Weights of a small GPT-style language model, trained from scratch on English Wikipedia: no biases in attention or MLP, 258M tokens.
Each number is 500 + 25 x the weight over its row's rms, rounded and kept within 0 to 999. Layers, rows and columns count from 0. Numbers have three digits each. The size before them is the row's rms in percent of the matrix's.

# up: layer 7 MLP up, 576x160, rms 0.345, rows 514-551, columns 0-79
# down: layer 7 MLP down (transposed), 576x160, rms 0.0996, rows 514-551, columns 0-79
up514 102:449510524490517485509525518531465497458503533485514514536497521518465490492484472468508530481501545511548482467502518505500496485540461475512462468494491544518476473516490484460533431522474503505485571475493532481506566509577481502477456523
down514 105:486542503485506476494480486514533473538492506530467512505448506497505534504489496502505545473504535524449517507511513493504518484476458484458495492499492485506528459474497508488484486483500451509504577510512498490466503521527521503482529465
up515 100:531496454506488488499471532487471465497484442503457508494548494532528480534464499534522506497499502470452503527531472461479510515461509498492497503511519477517534484478514496526527494528533508488478492543489496474487526538517485470494482490
down515 094:506469491520550489512530488463491476470504480466487499557529504496507497512478531476500510519520504489481511515477509484461465469445473480494501505485491537500513512544518499502491507459441510457485497534478464496540498461537512481509508465
up516 089:481524486488483567506497533489505494547528504511527453494482490496522503467519505512492495479511524510477481515519479510518490501496506502478492524478475487530479530501500497476537505535464469506499501519503414523471463513526506519497534518
down516 086:486491551476479507496453507495436520498511488526523510512435469454467503487490512520507496557489541466498476508506468512512526513499511488495493535491518507492512516531538495520500513486516501519508510479553537493537507489497466491502515494
up517 107:519511516514493476493499565506481505502568515523496490489492494462474514512536478461494491544465473488491504494488488469489493495509501504502495532537516514511484440502511532513532470477545498572516514502490500450482479516479507538509552501
down517 102:473507469503478476473536444489513511511500434458560453491529473497519532513521489489460503491478496511534521510500485517503480482554476509472516486479520508477493485463513484494507507515491492512499504511473530512488512520500487514466479519
up518 138:470471520509480505506513525452462467500553515499520507475531529497485530464518472537490457521519461520493555522537475492542508487489475482512511482549504528493482447488492519539517507475484521541536495500482497431520500476509512492496513482
down518 122:483469467494515509498495504540501505473469500479493483478521524522533498483515498510492509498517496469511492473481491492479492499515455516494479500510488518533511515471497484503463495477482507489494524499502487485508485513518505521525493489
up519 095:487464462512490499450479525493541483527535474505502498487517524507518464502477478529547502504485473495511507474478484530525518499516487488523478491488495503495500484512512441512518552461467481521525525466476485513519476498493480525545477480
down519 096:503486499463493518524489488489493535513471488468506531516500464503446499477518495506482508464478508512513496504481489476477485457476471507507481446507519492496530536542506534461479473499505526493492466522521509466476522534481520491498535534
up520 102:435544520496530486443542483528518501451536470486467525519492509503475504461529494494508500508494549502453496457518471482535523504474502506516471483442503467528489511526508508510479504552485503505504482482516527538512508492477444489483555503
down520 105:500517515458466446508502497519487502504480523479511530457487483449518475487502462519501511515496523512488493513499458481543532504498495480476531494539527469476495452499530503507462519518475512505539518521524574555438526494513518485514467474
up521 099:478491547453534495509485531502525496489495502485520537513507481502509503513491436504518516546516519519489512502439522493505491518487535542507406473466504492495550506502508486449511516511465491538499498515513483530539542484495523519472497476
down521 100:461510495502546459478573545499474491535503475480524498510523505475464480478494508485516459494499488478491552525469494498462491514510457497521504512522470469515450436526523512491504494507528520507535466512525519525509540545520480528476476492
up522 100:508446515516552453529511497492513505547527492501506477481527579510481551482517496500513502499468495535456476479485501512504474501430491507515472497452493514463520501469518470517489545475497497505467511475466467490512515465505486497518496513
down522 098:507529531509507537485478480529496551528529484532527507510498489491522492463510489499534514517506435454496485577524474492473530507517502500469464551505512519486473526532497480463505505485527464488464505530499542492474489481518540509492503505
up523 085:539507490473483490513516519488519500521486523484523477508490493482488503526488485445490507485538491515538535499507509512543519504490506466495504475462493512467500540492511536498498499532488461489530491480527543541492478529488499487499499479
down523 088:486532525495483521519499514549503471482508515505491504464527543517515490503488461525548492516520479443495536490501498485525517523451516518490485478517460516458501527512527489478485486470498526519518513533504537431491503497452495495500477511
up524 102:485493495519515508552511532517521457479533474491494513512525500468495530501516489533501423515520546522486475474528481506500425526499522507494462493494513521482486488542477492519520539490466502550488486489453503562485487507518509500503469515
down524 108:487526559478506487475496485528508545449512494491464508489504543465503497511522491514527541424460507522467438484505538470469499489471539484478515501513528475523472520498482498493560435453515499525481509514527508503530491476523522550493497483
up525 101:532473506539523436542516502486504509519537485487527470501461484497530513459477506469471486500463489491493475465482489491504559509529497442486502523530491473510518472514460506553485471475488508507557511549537505513521497528471526502473496548
down525 092:521487524551549441511540476562516510514517458483455503512472490462497554525485522526519548550512500502462499524503491495513531512495517504491502507488512486460472515509483504510489512488521466486469468528492495502474534488494492528461506510
up526 095:514533500479496510515454510489509500459468495499531502523492522558534513468468498496496512512502440461496455483477458500517512503510478486514500468470525476452458504483509505499478520432567471517502508492467470522530506496480503550481504502
down526 099:469463482461476479518507507474537437544522515497479471504530520549523545474505529485470484517507531531449532502511509552490511494503481509515504522486504527485511533482499506469478519487480540496457502522551528464490512468488477441527490470
up527 107:482483461483480501529463470470524483484515480491512520501513502527528505508550513537538465455524494523520468496541517505454506494492529515524540481497477526521489488480460509501501415510514535475458502443470499509516513471514498516485546487
down527 097:501502514475504451455520525496482520504504523495528522508487518474513483464466473549511502489484509506469576526516482532481455526456494449488520492456513479459508514485486526500488537496517464523536515516493487510476488539516472509541470498
up528 087:482505535512474479498511522472486538478494515544493501478475510479464468510472497473549507503518486533505501509496560499510473555506528503558448523502496445506538520538506487513487465477481480499515538497495476530523450524462502503510532479
down528 118:545495434489524473491507489523513485551518501475506505521505487515510532524545498491473489508498519492491484496483513507481495469506497548450528501495485517519518489471467502527508517539493484554452484508479517456485492495510550506515504505
up529 103:472533488496466466512480529484540472463508504506430516494484536491521446505466510512493489480483554506491515472503505533502484476523478531518494519461475482498496524506458504510510506480491491508542467505503522460471525511471494485546544461
down529 090:514481526483476497489529484501573481484491496526558507448510508490546506495488484487486467452500466513499517460466512522521525467524516500531528483448502527520510499490506490471509492484522527470515548487505514490484485464520507516488508481
up530 114:481487465445501509521465504491517517475498524515539490460508466520503467496494502513527523515538456463515489524515484481491539557447490473474515496507552496502490502508475501545527520500509556534498506513482531506506500540483495548466491523
down530 116:487472534538535498485529472504516503506448474444498493482484473486496493475532485506451507519516515464508499489475496501524505541472505493500471479513513445503506461500512492548494555485484488499473513489509518529508503533461518524489513496
up531 091:538496461520509526491519492481512531526479524471483510470505531519493498500508459484479526537491452479490489470459519501517479501490478523528468515522500510502499504490511526530489546483474542503500522506468488472492499495511515548507485506
down531 096:451548525494461516502500476539469463495494504504482510487495482508505473530475540464544529519503510541486516511509530484514499494544512466493530497498523519514512494541460523476490487506502517472522534514526525505508508486485496472488490503
up532 105:520483477472504492522467491530531505482574460527545467510505527524501459505470481513461476496480539515505467492498497496441471482504514496518509479465533511546526487487542478509483495483499518450520533542517483501480513464485512483497488507
down532 102:475507521483471499487478503509498502526474468495512476514511494511486538476473541532508498507510532531525516492495442505474467453480544471499501534500511480503507459511502544430512476505475537527512494500475487538464475467464523508487469455
up533 100:512546470469447511538470461523532504461516461505442538508520484539463466507536522501481486478489514512518526505496530439513503523504435482496495488437534541491516492505469498507482524478483544484542499473513493520489468544477477480479482489
down533 095:508452459458415501539512495504502539505500505491523502497525520502523516499545553533518507528488523507536486487478506512502518511472517523470487476461503514507493481524503523488485482527459511488518517497499466485538508502473461481508472500
up534 104:539467525520521548537485519488487464479442519476532483507511493533542526503481497479490489460488480517534445505468481437483468522489559464503488501501471482514493475501520459535492483468512510497492529503483523519513498485519476505496526496
down534 102:539443457527460469496501522471490488517475495550519538535487511484467469469528488496462478499505486483514531477467486480481502474481495449513488502503451462497503474499487501477544474500499499566531453508484483536519479557528470510520502468
up535 095:513533488508463554520479470511537519507517500539443507511496472476529516507478499508528493517451531441517504506519503509513537530496468489489485491452472530534513535459473477509512518496521486438500472474522516469520510521502483478495506505
down535 094:532492478509491512511476493483485489469476502452491443512507443502494513481542504482494501552419485474511487492472513477496478499509514503492454503517508536495513505458454494490485538528536486491491510520477460491557523505505511491532478485
up536 088:495461542486488504494544485499472534448477517514554540497526504491529531459492463498497480499476437496509479473464479462510533476472503470517474502526454505502487502459490538504484462499531547515494551473505515446497514454502489532498497520
down536 092:548527481533489539488474507488527448519502547508482508467497474510436482544470520476459526524480547527528532521560537478494493510500524527509477501475502519500531496506491475485507511507484534492484474529465499527503493526503482474522503515
up537 098:519522520513517511468460495488480487459482496520482453542532500493493474561491493508537498509455502515509498493500505499494519517525496528454524514522513482495517486528484524502492483466511509474519511478497504447462503542508517483501544532
down537 089:495542528520498478506512510473513482510449512498503510517538464516487488512525455536489494500490507479497486471494524519543502491486484507486509516511510528483502481493532460475497470477485468512503434512518499476534470529551486527530487512
up538 104:515465501535516527475493503521550492529459556488485512493492493446482525523475491479484490510536487507485520523476505472448510534488471494493496492488523501504491507464499466500492508518479523515525488497465494462529533484518456549499538521
down538 106:482503496504504529461516475515472509507525553472539506505488465512477461465517488514501511483541526473500500504484486516537487497506475512489524498520528489464519528491497497464513513523517421470463505522495552510498507499501486489528521528
up539 095:537486476503512478478470557516534510514484529486485478504515520523519511534516487482465504478512491466556488517534476491543471524495489552524525487505491464507493489525528517482533504494482496508520500507543506479456491464486503490462519482
down539 095:532497553542467468498494527515464487492518533504527459500504515476481488511496474523522518473501481441529515471491510508556488482488515500512529514513493481464524506514489524517453475499487525516500498496516515516507467494529494488509499488
up540 103:508515523435464489475521519521514454535533495496507470518493506476472529519485506553523487449492501528563487490530529486481517470527483511491476481487472486479512502484526477465520513513526465492479505481450548448551537457519512526487482507
down540 106:515548497506482522508493527491504504486502478525486518512470474514506467460523427488481525483528548506508507493496540485530486500529521479463521471508422532498445449517515482488514500472489505502531499510518515494531480452493513467527510491
up541 091:525484505520482492500479528537498476482518487517480486487521509494577485508514559478538455490473486531514500526496492475486479496497512506539468496428476502556489470527526532495499503464500509472518481498501524474474488491520491496485500518
down541 087:476483499492461540475507518549501538510513467562534477526539548485474436456534532489469473502501500500519484481491491477474521507496482478473490505484530515510528518542514527481512454460499505485517500523463507524518447478485449494483494519
up542 096:493459518483488507460514491437443456486494523540500520488438439506514503511486492460483555465513489533516488457500507515507531501446509488508483479488493532515481488507501492509454471532504489514481479498487511534522512490484487486490488496
down542 088:483524511530514500480475529530517523515519498540529471528506536476479446502502508480487456540528528482494508492479505466508481498499547512486513482507523506513493491518482467527509507525489509494521499516467505468515452507498460479496460502
up543 095:537534487521520501501528529498483555505443455450528473559525499498501517484494475508517526477532500449511482440511506492514455483492477506533491483462510499524502514455478498505492512457483489490498515477487484520510475486559485504542506483
down543 100:484532485487490561507515505490463526548462480484466513502511495531516469534489519502473514489492493502492470484507565492549523506481531510479495544555505464485512460499473496528519507494489503473464501478517512517486493520535461500501476501
up544 103:484512513530513502532526508506517477509536510528493459476461472500466504496509429503487483501528540478458473501504544535508490506487523554505469491488516507519545488484494479469513537520502481536546517535476497452488505502513520500483501472
down544 094:523505489526493470477486492477528469517495493528505493469448553511527515496538472499498553478497498535517493529493496484497493494491462508532525555529501503511455515539532509479482487504482509455476504440503488486512510506481498481508509503
up545 103:515459482503495488505460542477501531535474501478503474459494442499538540507505496550542522468477499479499435497463469501497459483492511526507473513537489522490502475494511498482471513531502517541539466516491496505472491539501489468536467504
down545 096:490486523494484507439526535549501496488500456481491488542500520504493521494524514532505476531500515477497491517512447476484501473467533478530508520533499479474528500522447516486487502490505520546502486557476484514501462491477451529508476542
up546 097:463494498530503473546473523499549423471517474500493510476474510540524564451534502483522473518507472452522508490496517495488511474499529471476505505482503527467545487468499501499542475485520534453493497497538491546533474552499515509511526496
down546 088:513481467504494519479491473504512456522515477467467490510478480521465509477507477457488508524519483533486559500499507530517484487491478516495499505480514536499499507455529505495507488494469500490494496483520528511511470503534457490531494479
up547 096:535484514522506477495540528500508450534475533477486497521493483490481527473511457539496496517480463508525519490473538473521501527527495464545418516544514500462468491489457535506505509503539482487498525490507502546475507472533516536491508486
down547 099:463517503499518491522520518469503467513492464546488512456472473460478494504545557497489473500509515550473521500482481502500509508490507500499517470501473548497546496509486518509516500491518507466524475523524561522538512495475485541475480523
up548 098:500461496498495497541505517529452492505492488490506510532449489471511526501559518490494496463530506492493535536531453457495533475481505521476483524488513560517499503496515480523479458500556513471474536537518475511508489526492499507499509467
down548 089:533529500503450510512509501517535534477491493478511459524489514467483483538503493473479538506508546506533502448497483468507508452536495484487508522513532520488495539528507491472488482479511542504522498512535515525516482464532433534495465510
up549 103:463469502515480455517467472471491488523490515514472510503480467543510544472540471555489479549538491490527536468494540460499532498490490472523476490514472503487498523505473522524488513477485468451501525494497484514506519514515532504515479486
down549 097:488535499567534491491477501496528494521508463551489466510493504456448479476499494498561504506506526505508451513523483516488510534524494545488499495472489486468522466473497473484505538484541468521519491487513521482538518469473512509497494512
up550 097:540484489513553521462489526477479462481524512514504491473451461493487480476505502525522487491478496518498496498515467540533504504456539542505489477479502559529483488496525570533489508491506480475469476526463476516480527481487523504506504490
down550 091:537515493539504513472507521512516500498489460520487503455495489476505491503497526466483516536494556525521503500494511545503510518508504469515488486481503473409532493493493451486505473448501492563509501482506530499494474483503473478517530520
up551 091:518498459527482508489476514496501474476497475513495508460463509562470489503517502487493415505479524500522528518493482479529455510508469536468498523474527515520484514509528546511482498474488498523542500523519515509498475509450468474492520505
down551 090:507525493526464529460525456481476529497522480488497483520488524480493486493522526471504547449494531504530536496509480461519465494493532482453538557498559534469576490493506504506477527516523519464518506561513514559507500442468478463427485496